{
  "n_layer": 16,
  "d_model": 384,
  "activation": "swiglu",
  "tie_embeddings": true,
  "init_std_qkv": 0.0337,
  "init_std_o": 0.0419,
  "init_std_down": 0.0483,
  "lr": 0.0162,
  "decay_shape": "linear",
  "batch_tokens": 262144
}
Each number is 128 + 24 x the weight over its row's rms, rounded and kept within 0 to 255. Layers, rows and columns count from 0. Numbers have three digits each. The size before them is the row's rms in percent of the matrix's.

# up: layer 3 MLP up, 1024x384, rms 0.0478, rows 589-634, columns 192-287
# down: layer 3 MLP down (transposed), 1024x384, rms 0.0483, rows 589-634, columns 192-287
# gate: layer 3 MLP gate, 1024x384, rms 0.0488, rows 590-635, columns 192-287
up589 100:136129142143147141129141125122167117144098095126119115121124133109128154106138148106148138082147145118104138108153101119103126122160107113109124153141148131132101145145092088122151092137118125164126123153160150186090117114173100102119127156119123125144154139120076136082113154098165144126
down589 105:146136126134115135155126111101102129108127155111140095149096123128135143106140094080134100136147105116113131110126099157139168144094147134123152109098146117120123139148115140154119109126132145128115176113116116162102102125113117098124163116132139102155125123119079102095106125154168129108
gate590 100:148136145089144095132143108101105146134138130145127146159132106161119117135128180130125144146145119117122083126098113154098102113135110137112138096117093119123139109125119170117115089126095128147131118099131125086106136119100115132121121139146110167090140092130118107153159117124100093157
up590 099:100101139142146105158141117101168152133117125166095138175096122139151160107162136098130156124116140140139157147101081112134094137145160147090169117163183116093173130116142142118117116135148096138153133117170144140170093106080121134124083130125100166190169124139129119103148113126182133103
down590 101:115168123116123099153090156129166130142174149131166135143146147152132177137170117099163148117104094174121118119103131101119099116122096150107110098126156140121146099122137124083169128126139130130126139129136116155132125134129103128097120139142080162106132149124095106107146121119136121152
gate591 099:134129071139167127089112161099117146101139138148127108128126124127158113155108157122124137153101135153112131147177118097150142121150124161075156119137148113121150076123142149125157102121108143132121097141118090090082114162121101106116150078151144119120096139122095182142119137090134132126
up591 100:100139111157146141179144136111160138155122078084119156144141187084103101122139134132096103163087120124170129134201107150149129093106078136127160155156119171154099119117083154108126128140124139151113160135120123153118108081106085142136126095110071127143134149166076132121166110133161133137
down591 100:088154113134136177122130142088128145137129142126103125170141102115099171154135154152123128126125144113101153100113088150107152123160102154176157113118146108111112098126080101126168111133144127114107125128141148143146097084122080121113137141134150107142144088183116144064101088097161132124
gate592 108:128107116109188123124113151124140138126124156113135192163144120114149139124137123112087107121105133121123140139139134104131130117060156078136125087127147119145147099096139143130136145160107152120081121141109112090162101114115144113098154091128084125159144142159103127125141154092092101104
up592 108:118126168107095096165109188149120117172121149162139184123105147091116136103189141106129158126100136138127108155108107116123103122164136134077105144175136143137077131154129089138114138098112096172105145131105120129139155098124133162075148138096121115110098100075130130130128118096092108097
down592 100:148115100112119133132108119152110153162121104129172134159096138137117116121140117094135133130122106128128143104135134095120083104131146094078123104120137095144134138153169096146111131150131136119125136126126148100116092095086164164131100091124112180132142115099108103142126139119137123093
gate593 101:131105101133094145114145114086092131123096151142126129115097115152127117148136103075108116170098097101105067149149102125166181106117116076111129151124157121135131112102093173171086146170137116069104131117124138115134139089097130116131187121096098157148116133090114117134129141066109108143
up593 101:172102106124131165146129129115066069106102110140123147104156088108129137112140119084131116112145116137155148149100166097171133105109151115148108128089136101107101136116104097161137154121154118162089106089121126157079146133117215157162125138156123133134148122113150134141109138138105117114
down593 101:150119109147110137140131143133125108118113099107167147123152084099148123109105110096111144127147120107133134090120141077131128143145153141144088121124087111084128103072151124127144126089167144172140136134116115143109174150147175150179103149149144111118127194094157128122123125138141117149
gate594 102:103100082102134117120150123143103130100154120151133132108132141146147116132145176101110118145108125110124114145138124099117119125129157124156177080141141132109105134141118130141133081146140108096100133121167151143145140155133081110127113109119086125157138129121111110141117156090115129159
up594 100:118101142149150141136135104131110144114132159133129142128122132151138131148184143129097158151143135169116114091154129137127114131116153172088082078102140092156159152124163133139178118146114151126111122149055173093133090137125107155095125109070172132160158113122133154177122138118166114144
down594 100:108161131140139103139157140092129143129101076105116129146130101118156137102156093127154142110109107153104112113143144113165122147109168139136122094110156125120140097122184142142182136108159152122106086113107128118121168155095117139124127120125082097144127158096142131144130153104131142144
gate595 100:100128094103137193120168176099125134123137170125148139067114145139157142114137185082169127142100155121100155122173151110117141137103079124139154144139139099152088108127109127141099108103128138099122121171149165096096137103118120124142121090128137181169110119086152162135145174093099106151
up595 103:127201156114143130110096139138160130137159131143170153118156100134189109096168097163150124116122142126066084160147094157096102113147144113086115138140125159138102156129115132101143110130138094120151144123123151150092148150096122134212131097132105110130074144162097105126130108130104138145
down595 102:127155121100149114137116148130134134130157118094125153143105140115154151097146153126123161123125115100136082117099136074157114112104114130123149070108107115135091117124085124132142178176116083109153150158117118132148135162096100120112139144162106145117104141152131121102111093148128162118
gate596 106:118115115110135145109145135095109096100136109133140103147129131118068148094109184157110131141115092150164123097132150136157193142083121146124109103156152154127123141133141116173154119117101117124116153105151114124108079121107150123178113115106126144161115054162123153144094126122129105105
up596 107:103146152145152145136126139146109092147140146132131131095094120153153129064158159132123120149121117118106105143138140046137153108147124089112127160159158122099147144126127135110166133119143123097123112114134134132094102133133131055165142102129123146126164095117136108094156166107123125099
down596 104:110125097103142113123117155153114096112180155135129104115130104145171110103128143116127143109120117138123143120165170133109180140136107121170119130143153091147130128137131116119144111124127112125079084097144118143130144104095117154131120133129097177146105117112117127118137105133124133074
gate597 104:116171142110156117136085128146113150163115103153126142094107112162095081136079122138122124137084127099114166182147114140101137113078139112106130158106156127106136133138118124116192159136141073125107132125178146130098152109099087120149162151129152127153126115154114103169110141094137120103
up597 100:128180138104115088098107116144108152099143125091118148201128103127124109165141163174106155161137141128146134103120132126147090113151100098164153164115141106065123133115115144128132083162106140120155154138143136147126123153131179181104140129129187126139156124098131129091114123148169127120
down597 104:151144153115128096107141139118068106095129090092099134160112121060123073101131152162148164145128170158105161119143098167174135090117129145132151112129132129155055124120151159124072108142105133093109164161135151092125124110123144129116150102100141122138104118100171162155135127143120111120
gate598 104:124108142119160110142121163129139138141069144148112138153115100137129157097136135113152105144115100155125114134119168110156134120098134171093115142087092127144132162135138128160147138128078127126126137139134127127097121135123100131114110157115102144160095119141085167123118147106132130118
up598 098:127150107106089100098113107126147123118128113144147079115123099106128124166135148168130101151150140128167166145124117085124097159117119160148155106132101141110118130095093139113134121106158087156138119122101153084140065128117113114101121117100110111111118129135108086083130128130142141145
down598 106:139139081125056105123101142088158156096140139114120079115122114082142155146116141111148151137124113124145163133089142120132119116106109147153144174151125143109135111136132122074110120156117122114153084058146176152099105110139124106115143109128161131087114129136142135136099133135141132120
gate599 099:201169117145130110118138119100169162160122121117128139110159138116132141132126134130117159115123113190098118127147079126159083155123147109172122159133108114109128140123113121092114123132170129119110049123126144141148118096132138098107118146127172122126086160113128112098123151090146171136
up599 099:162122178142124082100124102100161169151112145122120097156156141131095162145128120153122098098163143094147102133141129140133145120105134156109171155165138098112134150160140168108101116130171152191125116142123114143141108151120121105094122155152138093086113101163140147129118145154092138109
down599 100:110143111157120128144094167129134151107105165096149128103137114130108091087156115129114115098094094123107165116157085160115120161139126126135156112138115129129085153101133125101109132121103101115156111176105119074162167185124156151091121150141125135107147154109152104169141141129131162119
gate600 104:163113110105103139123132137152144184177143155122116166148181150127141110118098167147113118148114103112134143124116116109146112082158159120131146100112115106116153153066095075135132116084144176112143102126126169168117135140114130108132125109154124120131098161162140138130152129125089157134
up600 106:130083140135148120115123138155145161133133119133144150140125135134136099098102141149116124146147139096146113161133169124134151124167139119123128157097108096119113133102124132145091101143151141151122126108143149142122123121116164094159157150129123109116095116132167108163124121098107179127
down600 099:121131103151190131122150141184114129141132077156155129098123186116114106139033089092123124166119155107177082110130129120135138123118091136092148133128118164115119122169081114130074151159185106088129116121131111168149113124135105088140129103110171112114147118141123113140079141105138163054
gate601 098:147121141112172159146135136118132148115117139128112120122128149142113122146138106112103150143130118139125125131105107104117144098108117100145167137134143092133126101160160134137129110120111097123142128132113132128113132136110084103150157118054153156094126143059119151115160135135161152119
up601 100:152066135131127145190112109117156140152111178114127091162115167130104089116110123098130113125153173129141132136084105142134100153137151103083097118157128077118079118118103150152100183136135115154109132091169099127100134145080123120137135144126155130110101140117111154155153106145120137140
down601 099:119152137146099138156121147146097118113114158153123104138120113148158130124140134140148107108132134087127149097174088122141130115115119132121157143154096151104127150133117152146167120165108126108103154082104098111133151141171142145096131071143114155124101145099154109147130134113127124083
gate602 092:116142087125096100110116136139144123073135109103123143144105135119087137138132133112176141119131135126163124111145104084154147105099119134157160155130129141122150165156161152135156185126165092154129095166116121116102152148127082162158086159142143133164151128177113177098118161166148112122
up602 091:179134148116067123130130083142169133080141141141121138128102124094130132124091151141162104106162151136132121102168100115125116087117167135160106126151133118140119158131145142093154148164155135109086086112108133115115154133140203128141128135157181114114111123110090092137114153138124124143
down602 100:121161157107104141100070170102107144138107126126133131116122143104101133190108092158165143100143127114104106128145099130161113112109089135179162094106119131124102153132138170134142108158123145141179154092162180147124120135132136135138050085118142158074097129126129142105105094107116086134
gate603 089:113160143169130115123156127148124175113172126149137161131146124096120126126145153086082121132098160102150122121121122139171132125120151132111118099129124162149157143132148142143140131126144164072126103159070105112130111167139177143125127150151152151119108106146099141167119155161146116113
up603 087:116136080086144156144059163120135116101109140130134145117139133123118105114116140160137136161139163127096106095175108146132125150100112142152085147114139142118135167148131090138090135138142137083123183115127123129157108115131138144109102120146170176157116112104126123128117101145106128110
down603 099:140114177074108151153067121095135114111149125114118127100141140164116118134152155087099143131160118107134130114123139189102132100135139118107163105085139129096123097151143108158148113099121107118161134106131128139159115038150098138106099145119111137114114082144172124105131123099159148133
gate604 101:154167091107141133113137128134126113117125140151105146108099124143133125133062163140160140147115139110138152174117142104130101125114114139086120148117131101105176125124123144137155123166133125126139114094124099144097136111099141131123165121190150106167090112117141134098130138146146122119
up604 091:085116152183125093147133136127153146143134117114153147153111109107137141119204151159118154108115128112099138125121126127142123167109138107148136130161083114123110133129118125138121149075094126130160134126126114147149123129110090133135151112080123140157153176133111142117114130141106134130
down604 099:127104132132149139140159175136143117133152168105135120073122084078141164123138144142123165099136186097104117124155126124143143124114131104129116168148106121148150142120097119122146154123076138108139113098146129133132088100176127143160140123138100122141122180117113137116127131135077106161
gate605 100:107131177156110132138127121117076063122109145126109161089125095132158102120108084113138120091117137125084082111106143128178070165084165137147172095084144169144106108148152120148113152144125091114094154112141141120110115156117093152142123158118146138137109146163155129132162139143174117183
up605 107:187108129163145116133142130065132154148134149091120094124146097146137122139083117127125136132146143145109091102124151123097140157098152112127112099103123114157152082108128076135149117157110106120110109120125125128136120146156138142136103135122159116148181153081154120127127136162130119118
down605 101:124075073136138114123074124157157133148168110149152123110117138160092120138058154106128121120135168090120111120105093138113140147183147106094124120093123125106119094169132118103116127123122148135106147153098142109137105110089132133108133071120137138071148101125143118104156127185145113141
gate606 103:127156162140154118159144133101144069166161116132157129146149131133121144157113135116137119114118096134128146125101115168131137128144140169084129148125135090144088181120137123112116097110096153153120142199156120146136182137124143116132089143160109101107128136042161113168102127127136137113
up606 100:155090135157081141148077127154120088114109180098057121134149125092125123121122110117121131076147104147127111175124138137074117112123108092172134161098103098146099052121122161111090105094119148129099116135152135157132171115137169117092131135142124138129161101089105118134155087115113104098
down606 100:116136098133103141128110111179123142095159119144121148108151141145146114111121142131115117077173115121123192163158141100116114101083154106138078110116104122121124123110117146105105121117098138128120139095144105130090161094139138117152116129144149152133124106074126140101131077139136163142
gate607 107:123150131140110132134109151110137107134122120187107119112124148124185111124110124159147124112121124124140111131130121151152159104127115160091125131111117148125121115131088123150142086137089105118141189121150138076118122154090162101136146094133168137149131167126093121087123134092169054125
up607 102:126186128127107131121120133122140059120164135122125110137158126112112157120136154088132160142129133134118102113125115158144116105180147138106089111116108136116098105176083108160146085122096126065101068155151099161110103119120141149128127114207146159162135117133144164107166137141103078120
down607 100:150117093101160113176099115132117116096143105093134114104120110119130157138143109135159166108133131114069085108099141147116110126149133109130117132156193139159145141139142100106128143104145114135139166141115135121137123098159171126104150164141162139147127151099127114171112121123144125136
gate608 097:125147139130113138109151124160136123131173100124155133105124106152106111143177191180146128116114109143118124143177127120169135131149112152182137120127125113105126123103115078179146137118133113137100166149129144099120120139125139165163145114150140197140125140113103078149125152146169100133
up608 100:126124157126084160117154137141132138101148115112132141106129129151105112142144161124132112134103099157132133117149122142153140174153088160153149130139122106095126143108123144136138137113109122150124160167133114109125131179138103117129122107152191190102121129108108076133131141127149070148
down608 097:157090121097119155121127154117092105098136128123130139113122155123127114131081128128141135116127134143110115125175099121127113127097145164146133046104109124120108097125125107165122126142090125166134139150128118155134147129107105101139126133157148156124175110103121134138135118113160140141
gate609 102:116134132106123090122094146108059101114155152135113139126145147147109157098140134134138106102098097146118126082114167143095122132116094127137107095164112145147136140075093138166135107172151145130136138120107095136115166129134124150121124135124138077110109133145087115097167124132116139132
up609 101:136146145128136125130121095136154124124112125160146105138126096116170118162173115092154103150119136127069144158129139154119098123120139121164064127116120100119165150137081104145143144147121136103136134119133142128097111127134126106138165182171158162152160124141148081154108117112154182102
down609 103:143151159132146130152137151126153135137115143187122101162137132117141113110120171121145093131108150145154134148126099137110093134107075142136146109166096105139104115161164164155135161107132121132149153115093127156091120151178106100119125124148126147130131144140160131183166113088135139162
gate610 098:083123112101126145119108152168133124108141137128141138143092116148118131115166124144077160077124123127134132122100137146134114141116150148118124112115105135152123117141117132075110130104120120130097135133132097111139108089089118102095157120111140077131139104130166158114098157138111157179
up610 092:119131128098119126161137119102112113155148144141153096143140160112174119116123127123141182107149120144123164109106165114133194104121087114123158148137097116147128069141157105164148130120140145099088145111151114145118156130111103155134115166110171132172132131138121144148124166110146158083
down610 097:178146152126147103133101137114178108164118151093136114123142124146130153107170071137150121111072144102126106120151105151095083131154127167112079147148097153150144136144097172112139124159104106099202131117133137135088122130120138108101097153127142115107129149145105144129116161094070161118
gate611 115:128139084137078080138140121146114115160169140153144103131097109122097113100143107144114112142109149142179113128116141088125100080084187089143110157085112135144086125139117170159117104156095097147118137135128116098162127140155134176110099106140124060137146107121156109109133124125134151147
up611 102:119121138103147166109107150097138154108103132080161128086124148153148178130108179089118151117140107111108127160149142159126154133103132167102105115154118150125115102141138127124123107129154152119119114084138124128076131179134132092132124156159146169144154162159122150159090163116136120107
down611 100:142118140093174114093121084143166183130119140124140118107111133149121138149135166123143113135138153154154132121136154084061129146129182170122121170127138182104147135128076122110105095199142144134187100104102115106149127141107179114117150148103145114115119133114127090162088130133140116115
gate612 105:098105133104136153083188146159149153144120133117145133144125115132157104092131146160150153124142155128134134136126130135156098090137132118146179148122133105141142125124147144082162147112141139143127100119136170136120141128139129143143108170130094113138120142129128085099183099101168191130
up612 105:122110114155095131089119117091111152145080180114137132152129123144081164146143144124100122117139118140072121153119167137126138144130105095093135140122134177116080117138045095127138098124107096134099134136098120131103120119155110115131148152122165089132157119135107151118099152123118090096
down612 101:119146100116122178126159130072091118167140137131088137130142126096103164178093142137120126129111129172101089135128113126129126117172114110147113153125072148114110129091108111166142103105160149140102118149115121099100099126120090081150116141159162121107135135108113150124120130149122117118
gate613 093:115142116105130098179130108116120152124124151162152083144159098202126165128119102180156186125142116129128138122092161118123135121102096165144077120163116128160125145079077093152121187090121121071107125149131139134175115131087159125105117153130121148107088096116101116118109156070138119124
up613 092:148124150141140118087097128127154110112135130129105101117132082143168158127122161048166103106133167154133125152157110142100137141113103086114149131119168102127152166148116162124067147129122138084118107125112063136102102135147149071116159105111159125108196145154150182121101127132114128148
down613 098:110117136138125154112158141157162103110169073126159118111141108145167135127130156103116118113119138132163103151141122139141117116092134137149122127101172112108134203135119155103132124106152139118106100160120139110159096164117092108171149109095138151115118146113148140128075138130176153122
gate614 109:113130138130159122134140141120141126159125075150127157155118122108119114149100103113129125161136083110113103093163117092145112131087097131148128123105121091124107164160133132171161133103089140101138122168161168138123106100152137072179087133133129103132112082111112085146138147107115125116
up614 103:164123145112110143100128144130111121144142159157118150145153140146095149127134164139102088137134112080160129118111118114091108128108084106138159130112122120149098121127146171140121094139112070114143135118108086112128126110113117132118132101103121127100079126155098160124133151148116118185
down614 102:105142132135152122181135126156130150147133112115179129164100108184141153147137168121150113146160136107135127150139108130119153107111211125146128147140108140120071107173168138117105149117135168137116090106158106152100148143123126095107160097104101155170088128085123131099151125135124169091
gate615 101:159142113110114140129115174107091114132110190138106155119130125166114114138105135112080126066148087147113133150118133142122108156121121137132161127125153155130109171105107146109148157119163123131155150139115116132154156103145133113109115137088127148091150153130113065086117096147141132127
up615 101:146126108115136125073082122154137076129102132084124125103120108120164133178108117092111129135143130147138143087114141170139145196125151158135108137134132146158156108106114124154126148142096074186147139146123108146125132159124112127139162131148107110071172150100135117097106112145095149135
down615 098:108119120157122132110159104123121119112124113177138120150122143133135112121138128170107140096137119070115118102148176168084122164129126148125130148131150198117095133135099093132150150108124104125162096130101186085145096131125089069191136111152129130137147183130088092146107139174096147089
gate616 093:092089182103090125129141122101154124117124124133108123139117097168156171124131146161165123127116087105158176094134140195160125122149134133134130148138107139153111127108121107096130156139133099134137137107123170155110114140159128131101150140140105135143162144145173180104112185135112142178
up616 096:142117117135140112140140115080135148113110093136125135116156118121123119097146130104140125118160098094162110122151158166139132174134116151076137114142167105155109110129150113089131157121136111095114139120106170117103142165137144092125149132124094145128116161145140167130150135109166119164
down616 091:104114144147093128135151117138142111157120103102158098117120097128122126125171088128133135152139133149154101104118145073137146161126091093111142094113123093155103098151118083106158139120105072198118155130150133142116099130151119125108101102161139165160140157134138107140097096118153130159
gate617 096:164126161145111123185127099098113120147150105106117132126128086162099146128141155135132103169096120118136170125101138170131130119108094137088147112151162117135119109101101119090163154142142117112134132155096123173115150121172107122139097124110125151120135140157087131117101154164149145150
up617 099:082118120120140105095131167083140141136123149133099128097137106139120109113144132123161165143145114129083153086184057072115112140149155062124160135118153122108135151148120117147071132137156148120142144117137133105123070113118127135098137151088132105186123096124111133141086124084103133120
down617 102:137129108156138160089129118143135126119050081125127129128144103166132124120108136066115150118092135131121115118109125099116131116126169115094097115115142143118095131140124129139150097137081164124106137141096141125143117124121108092103132132094124104141144157157103144135089114096125148143
gate618 099:142157119145074140121097088132161150145147171125111096138113160113100178135154147163155169152117140162153120147171120168098123133115110100099143138120208118130139090164128159140133102144092139102146105102141162103137118125128153137148136178100178148115131082128145117134101110154117129130
up618 103:121078114085153109154162122117092116085161134133123123088125110164113121129095114117090103096148096134137123129134134122088132130127092127153112127155151122141123128158138127102087129141163128165120116143116129116129155154095130136130153143097144143163117141129140157133141096143112142161
down618 105:134087132115127148133117100094108173121126114136138122068137124125124126147115079131093135170144134122181111109148083152145147162132114124169124090129131114149119115119115144096112134112131138140135092113113125095099144130124126157134124177099164126137087117127153157117104123138106151178
gate619 101:137122157088150185104151110132086085152157165104118135101153128117153109122140136134100112122131137166148059115126136139156122132136098122094123113136126145091103159129134112155112196140145149119165106098159123167129150123139147162121145105118111119162161127119124139126103158135130146165
up619 104:130128131122133140140135100144127142130160123137118169110103188171118113097108117116120141160114110146117090104119152130129185127133120140109114128090151151112133131150121121132141140138139109168179093120132158116156146133137159152111101102120138143128161114166098171157174127129145184150
down619 099:119105108138147145178108162120144155117128081159146087150125122179095155127080117152104121113122107120114138103126161124128112139105132130151139154161142180121156133158145080152150073165121123157178126149091146112110141143122114102131128113154163153178141141105093142099136129137132122107
gate620 098:144086130138090099123095112144130118159133109092126150123158128119147133169096113114094141116162163127108136156142131090172127137196103109119179124114136102108130120139105107154103115106056126134082084162151148142123124139138111137138156103121109139092142063136105109132102116132113105120
up620 099:147135155130144159121116094138144113127105119150105126128131142092094095144130123105154142131113118127169118165142106142103134126101147118136106117109138090140156138102152109135112118155112122077156142106139124128126144133115150121083118132117142157113135110143158127141095118149107128145
down620 097:115100136167137078204180128141171100147144124143098107144151117113133119160159083133124123109070144108143138150090173161146110103129148124148158120162111097103115148121144118150115126114105093150109136196132116134131163150133124100057121086111127182082137123115117099150153104135129144152
gate621 098:126112122119149097110105148144118119119090102166092108208120121154119110156158155146121126139118129110148148079109100149120128121145109164139103110109159104120136134131153155127127094081121115070099127116135163124110141161164120153131120106130122120134148143157148143172078107114112139172
up621 099:120137170167117102083157115131163090127171119146106125146142153140147138152106110120118137127117158126115141130118127142131150156132097105124176153099126134134083132117117113109135167147132140138105132136127126125190109099141130172129104156125102101154135158123155101153149162161065133189
down621 100:088160108165137118110158106134110139147114113126107079114133163162160117103161094139154114152104154138123158117141149142134141122126122132148140146130104123111113136116124144166148083134138118190105129142125109117155141110127125135118145092149098133139128149117084127163126165110112120170
gate622 094:135109101117123166166125134124157136149158100143154110133139066177088132148107142144127142112115118159138086112101136141111101092102150117073094146096147136136134120102151153065082151102166162120117157174140124122159128142098134170134149136146114150143120129096180110154149113131141163129
up622 092:150163132131109144127088096166161134112157128103129118132159147154146127142094131122116091144143110174127093077143142174138078157106133168163129157131162112128167129104097109172150151127122106145079096125133155135155150155126148113088167118121107126130159127144132135148145097160183137137
down622 099:133135091137169101095163122152115180106132097110105114140061108118165166090143130097117136122109141100144132096135141139128166178170110129133124174123106107135111140133105119147151085116110088140103104137093114129148153150145148124133110073106158071166157095120129096057155132137103111082
gate623 093:125134161109097074116087141136102134190105152151152168130168141149138094134101157104138127139152139095143140121141129113122130103107170106073135111140109161115123126108147137124125120118079136088124135131120156121141118139077173086096125090134124107106087100159137124130166112135121136136
up623 092:108138130128076169124143107130139114122148134071135132140130079122092140120127112156142138126161123160119152120119107159136130158138110130157162141127148128141145128157113116173140068131172156117131101117136115120114114137151104127144133112106145099138173127083135140123123128110126130155
down623 096:114117146161090151159102108138144088128125156073113146108145135116139134109126123089184147174160129170119155125160115079099084183108129135129153151134128138138183112115090128119171143137137153123116099164142105078103131141143115145154147156122115107112093150124098125124112137134092111117
gate624 084:163124115132161111152175135151158113143124108097133126146120122109110100162123159157096143099113158151087101151128139152132143102100122152097114122112161163113129156163121150157146112154135067145136119170130114172117132131147120061131123105124118108144153148094092112145074155094103144148
up624 087:119132120133070117120087072117143103067096104117104146140125132127122148080122107139124122170149178108166130154096101098114114099168148131142149125094119064129149126146079137150109120085124135092115110119125094108128124109095144150102122148129165104135105130161139154103156121121179136132
down624 093:154128167093178136094131109099159093152132124114128150128118101139115123167119165121102117113135185120089121116168110153112163138124116162097143152096120110147158163166108113141154138157115104088099108137148118128176143136123106139153073114121084095100133179138114131119129138097158132137
gate625 079:159128090124152127119186103123087100159112115149090106163140146114118167134149112150091151110141168208104126110115119172160127162133105121107094125103126149086099128176152113112144126118119164156129142072132173154142108154139134134119091143130148117125117103131162124109093123108138092108
up625 080:117175082129123108149121136104130121140157142123112142153125154153144156157141140107163136166167133107117147128148138115133122104120098113155126127148086164147168153106119151176135128133152080094101135134156097142130100123130111157151142176153101111129107120069121096169149106141095150107
down625 087:126161108132132140118120100084077119142110138131152158123130133165152153122141098147099119122161157154110114153140122110085140180116112125124155147161171094115109133123131130113119103132085101132154150130134161091161082090120132121108117168099117097127070098123101133098094102101157144085
gate626 101:086120112130137067115097123105128101169115106153128077167161122107127150171087156121112160103100155167155094147162136155162098117093102133104136167148199121144123081142146152139151173136172128152107092133152133092131117162122125128153167132121136103153155140142139151158175136149085151122
up626 106:158160076166160098166127188147120143121149119096184105150116143122112110108145180104119110151114146151119108091146159149115130122178102091134108111110136125120131157110131089103106108110125124102114120139121148163144128112121113112139096147122095118125105111128091092123108108106101182151
down626 100:122121126112144127127150156084155084131155117103128116147139101142159078084112150161098103145159164134098126119146104126144144083142149121136142097162158133118125130084094136149118107135136146106114112115145166129123097152140164134133123150148166153162130121131170067115104105111163189120
gate627 099:102102093112126120169097108111161109121110156159161122088125153108093097138156141117106136122126131132086122150108158117150139088141095123152130162126159105134150155143143193129090126143158130067131141126103138146146102105108164114100138153115070169142171125101142131118133111124131110089
up627 100:163114127142129127105115105155143091161134122144117132112175083110093147182147100185160134149103123145182095124111152107131126132112153125149138104156130137083099139148153108141115120149133103142132145115161100101074140114118109128134114078170122124118138114194139107079092128111142128130
down627 100:150101112119133098144097120114153088124118145180098137098156164098120130131157148145127176137102156140162137145141166145081175148162138117118137153118132127186161100145149139127110119128134129110110144150127154144131115156104129091127112118103138160151115126156119118098141151129158146112
gate628 108:151139106111167154109143148171131153088142115160099170136127130125164144112151054122094135131153158155132133127122124174116102118142133147107174115150089125080145148139130122131175104098079144104089111135131134136148127148098141159145151126121145194136098108124113130134135179124160107132
up628 109:160159127120125134172143181133109140113103112180120087131102117104112121131141151177155123130153131095143142123108124119136114091121158140113087095137069169158119132142116111171121104101108129139137145140151163110132098100148145147113166135146110128148129109114084108058113161147104126084
down628 103:143113127130123147120125126115155106143141134111130064116096102105124156161147116079127129154120123109131097102099101106156146116138134158147140112152114154171127134144109115146144115151103146146155110162103144081125130101122113152188146143151120094139139122154197088129086126062112161091
gate629 091:116130122126136114118112134128155070079166146081153164140183143164122147129092145138152122175145122126148147128117171129177080109110129066150132136136139102111164145088141106137131185112140114167134111157127098161117154116130084116117122159097128139131113133101140131163131133121136103087
up629 095:136129158134122112131134112119122113095165086175101154154151116134104145106133151160165150091092168116097137173148139137134086128161140109077130140140134103130151138092108104119127158118137146116136111097135102127094144096126140133160132121117103088146129108114081088126117150133142100105
down629 100:154149147105126149149122142147134162132130154148129135088138167154128118109119153143151066102157145112152136107093145136112144146161178140152116133134118107118094159108122101111140132133135096129126165078102116090113100135128109125164129126118105124167154111131136151188156101162112150099
gate630 097:103105171140147095129133155119148121119115141082140150157181151163119108111147140147164098135098162116100122086128157176148133126147162145126151141092128128162126141109135158173147115137111162147137146122160093153127154128145130095104139106138159127129119082163079136122119140177124128139
up630 103:125170176144098143174132085110187096146122124165103129083154156136147153145128104084101106095143130108118111134104131109139108167135146126074130107159123157129125165117099119140083103142123108048122123146152129178140138118139096160100135132170127105132176155183115147139133135103100159131
down630 101:103123162148105116118147117111097156120110137135140097130110137104166109082168123158083161123108127138158141111129133094129179122139155087115128145128102130134108143158092124121096173139173116111122152155079136148175124118139092089125109135132167122145128161125122162101078127059094135085
gate631 105:117164130130125123124089096098132152114115143155116072135151146124095114116144110144091149158123120148141163168072075111109160143115141127137133171107122107105148095141139154141108080142150155075159103141133112105122113140130110097111127144159163143063110096122152103128107146146114139142
up631 103:129133130156120118116184130154166127139162121132126103130153105143114131157107151080102159141146145122144170102139118116183105148104143161187090170167058072109124138075133137134140128153133141135135118144127121121166102111148123113126151147106099118148120158112125161148129141115139114106
down631 100:161120105164151134121094099195161102163121129113106144106159102108075122117131138113118156100154140140187137115120102165136129132142186124116113151147092126152090160111137113140118179111134124119143161132135139113093110121169148130165131126120123132126132153108134140151110117108104141095
gate632 092:157082146124135092134119176158132111173140101101149152093106136123093167122102126144132145137135148134145112102149120124125157130127120141130109154145126077143140116116112128128166150163145086116134122146113136111105142127096092089098114146141170141152112090098165112115131111141121125089
up632 095:102171153087146156133119154102142090113161115122105114157172096112150092118158118123106154099133137104141121204079111153131143111117112112149113103130139156140116137145148108149067100104124138088113114088165110161116145093118166104130123095137136148115137138101142116116129123096114130131
down632 100:091138158120151162138138134132136118110159112122110093139151090159181097145133151120117139134108128127114160150156128096132155111108141109120132099128173120105105148125118130146149070134135115122138156113128123130128125132116147130125145077158142175104172137092136125099144099100140148116
gate633 085:154129132133132100144069178160148164115106151134135121089174081139135102134130140151106120151138079148096135116143112129087089123128153130137123150106104128148125134130158142110171117074118118117117096135120117145098069105130158147109122144120130129133138103139154131156166154138141157075
up633 087:087147124136151161117191094096126114137127075126141130137102171123137152127128122099156126116125146098132136104141156103139174107161127110117145099159147126140126120111105107142090153172130133148163139129129136087165155138140091116166131142132125141120170155119121134097060113125119116162
down633 091:087108144153156120142081083101122154147086147126144113100123125111120113133133112159158113098127108106106168155156081136131158098175175115162124108158130115150101125131159125103124150106165109097144104149124126122097099107171149126139136179119120137152120091144159142120128139153128112131
gate634 104:136121115112131149151160169163104129099149109113133183137157128128084094125134148125108158108096128127142113160122078149152109147146130115164118136097103126141097094124156082116143144100109109149131153159163108159100167113098113119109138127128142109116138116104164125158127169139140096161
up634 107:171141137114145126143118120150132187116143162103168089096178117183131137115106147094120140132093108098142080176108072169127104144114154140153130114127099113131140126115143125124121097120150135148145150148168142110135152098088134095136139136113129135144111103093181154142139141122151100099
down634 098:084155122101144125139092132160083124108114136121159116154140116145138080116084122121095095109127123136132106159119084133149093115125108123124142127081120146091114134133119111130132093138157119162083107157140113126123182107146116132140146083125127137143114130117098163116122140143141111159
gate635 117:093151078156135136117072120096145102104092154155134142087136124092136096093145137111158143095152124127130086161150107149133162137061135124116109102123158154158127157095161126145116098123117157132113122178135127152103158117120140140113146154142159150170087129141147118108094156108117127142